Each number is 200 + 20 x the weight over its row's rms, rounded and kept within 0 to 999. Layers, rows and columns count from 0. The size before them is the row's rms in percent of the matrix's.

# layer 4 attention value, 384x384, rms 0.0586, rows 240-247, columns 0-95
104,194,162,203,190,188,189,186,204,184,178,212,208,206,197,186,164,198,200,210,213,202,214,175,172,211,227,174,213,196,217,174,232,196,223,205,239,223,221,176,187,185,244,181,187,213,225,216,198,238,218,178,213,172,204,210,219,217,170,189,206,178,205,225,204,209,191,195,205,167,164,233,192,178,177,194,193,209,215,195,194,253,199,187,201,221,237,199,190,186,224,190,172,202,202,195,171
104,161,193,216,218,174,222,219,218,201,249,223,215,202,211,195,189,177,203,207,154,187,185,184,190,214,209,172,176,184,210,172,209,206,142,185,210,177,229,220,167,213,227,204,182,222,218,152,193,196,196,182,215,220,167,175,190,203,194,156,203,200,193,204,202,184,189,187,224,244,197,190,169,233,199,210,218,203,206,208,217,168,232,145,199,199,202,204,195,176,211,203,215,214,190,180,211
101,197,157,195,201,157,225,190,200,188,171,216,197,164,196,189,228,226,223,197,193,208,204,218,202,173,211,196,194,192,235,213,192,191,218,193,174,167,164,226,188,163,210,195,233,198,154,238,161,182,163,207,195,180,217,201,240,217,203,190,203,204,190,208,198,190,191,181,171,220,179,215,208,224,195,204,195,201,203,219,170,200,185,175,204,168,215,187,196,200,189,195,196,229,142,201,170
099,215,190,193,222,206,196,171,176,192,205,233,182,223,219,184,266,205,191,218,197,172,244,182,180,210,151,197,175,174,145,196,208,214,202,211,155,209,203,208,229,215,221,208,195,201,179,213,188,197,230,197,208,198,213,219,178,189,165,217,207,221,228,235,214,223,173,213,231,195,205,206,187,229,199,220,192,211,201,187,154,204,193,193,180,209,167,191,194,173,196,218,175,172,229,230,202
105,219,230,204,209,171,204,187,207,189,186,179,193,204,197,226,196,192,167,196,193,228,216,211,204,199,192,251,188,188,170,185,224,214,220,215,158,213,195,234,205,175,204,184,196,161,188,199,229,191,199,172,187,220,204,186,198,184,201,203,202,197,248,193,203,215,190,217,157,200,223,187,190,175,220,184,180,218,197,187,186,199,241,210,211,213,203,230,224,169,204,199,189,206,181,211,204
103,149,195,217,199,232,200,206,195,215,190,196,199,211,203,196,214,196,166,193,246,200,184,218,215,174,202,187,219,163,200,224,212,194,210,201,208,175,214,191,154,224,216,251,203,201,180,173,180,195,196,169,162,188,191,193,197,166,209,241,216,167,206,213,212,192,196,214,197,184,167,193,201,168,180,195,164,190,188,220,185,210,202,170,189,180,239,228,198,185,202,220,230,199,166,170,180
107,200,180,182,194,195,201,183,190,175,130,190,184,196,176,212,218,240,232,192,181,197,211,176,224,244,194,213,152,179,164,173,197,164,207,148,189,214,195,197,206,193,189,188,179,197,188,167,190,187,228,207,184,191,203,214,202,189,176,228,196,178,210,197,215,196,194,166,201,211,175,190,215,180,217,235,189,212,178,179,203,195,188,216,179,195,225,194,209,202,187,193,178,187,210,219,195
107,217,211,223,202,181,214,188,170,210,202,204,247,203,181,218,206,191,188,208,214,199,225,185,185,230,191,152,236,228,203,202,186,186,221,223,173,192,175,210,227,223,188,222,200,192,152,197,189,195,179,198,161,198,186,207,214,202,196,193,190,213,206,159,179,192,198,241,177,201,220,212,221,217,239,211,220,223,244,184,184,215,213,179,204,204,221,202,188,206,202,227,219,182,244,182,236
# layer 4 attention output (transposed), 384x384, rms 0.0777, rows 240-246, columns 0-95
112,204,201,202,190,196,223,222,185,222,212,221,227,188,177,160,196,191,189,203,182,177,213,198,209,178,231,186,203,186,236,200,178,187,195,197,196,209,185,172,221,217,218,208,199,192,184,199,221,200,214,193,187,182,210,223,234,217,200,160,216,197,185,200,240,176,200,199,214,217,180,204,209,193,159,211,146,192,194,197,159,211,179,182,197,204,206,166,170,201,215,174,220,213,200,206,185
111,184,190,201,214,199,199,192,242,213,196,189,211,202,198,196,211,173,229,196,206,195,220,209,169,174,215,164,216,191,164,173,204,182,208,188,210,174,231,197,210,200,230,203,169,196,203,182,186,218,201,171,203,205,189,217,213,203,207,219,213,195,194,191,204,214,219,182,229,200,175,202,262,230,169,227,163,194,200,191,231,236,191,168,183,218,212,182,254,226,204,178,206,218,210,178,228
108,234,211,216,193,192,197,174,224,207,208,212,199,206,228,206,173,225,170,213,193,208,221,179,173,211,217,194,186,195,218,174,180,232,184,197,218,186,192,201,221,214,191,181,174,231,206,214,231,235,203,190,179,205,219,192,221,200,180,180,218,195,185,217,196,206,213,196,237,200,196,213,194,194,180,179,201,174,195,208,206,212,203,211,243,162,206,160,162,183,166,228,201,214,177,196,212
106,239,221,215,207,213,188,182,200,216,203,218,181,238,180,158,203,215,186,182,178,149,180,201,203,193,174,206,224,229,208,206,172,172,177,231,172,208,209,199,213,184,171,183,207,187,209,198,216,161,217,158,211,218,214,157,196,185,210,197,205,223,180,243,223,190,168,188,230,235,201,222,179,186,177,238,185,170,197,198,205,201,206,199,184,188,251,210,198,199,151,219,191,203,217,180,214
107,168,182,220,176,223,195,194,198,191,249,220,186,193,195,175,180,181,185,174,214,200,209,182,193,198,183,216,202,231,217,193,187,224,221,200,203,195,196,202,180,225,206,230,244,177,167,210,182,189,181,182,217,173,198,163,181,188,226,184,221,192,210,194,220,221,186,207,188,168,199,213,204,207,188,185,241,213,220,202,212,157,208,178,199,213,188,175,207,164,221,188,215,188,171,180,212
108,211,170,201,206,216,226,207,206,200,186,180,208,216,199,191,183,169,189,172,216,215,223,213,204,177,230,236,211,194,220,221,203,211,207,197,201,176,218,197,182,206,225,204,188,176,162,205,210,179,204,207,196,179,216,197,201,186,207,186,226,215,222,187,189,159,184,215,228,189,176,190,224,187,205,199,194,200,201,189,215,157,173,178,204,168,191,178,215,153,218,187,180,211,216,179,205
111,213,214,188,170,202,225,174,204,199,151,207,188,228,239,175,171,222,158,238,233,185,218,175,197,190,183,176,218,178,213,193,187,185,214,220,213,243,209,205,191,178,179,211,191,208,207,208,206,224,141,146,205,223,201,195,211,199,221,181,215,210,188,200,226,204,183,170,161,205,187,204,177,204,204,196,185,201,215,213,229,166,160,200,208,234,216,201,200,157,222,229,191,220,190,206,183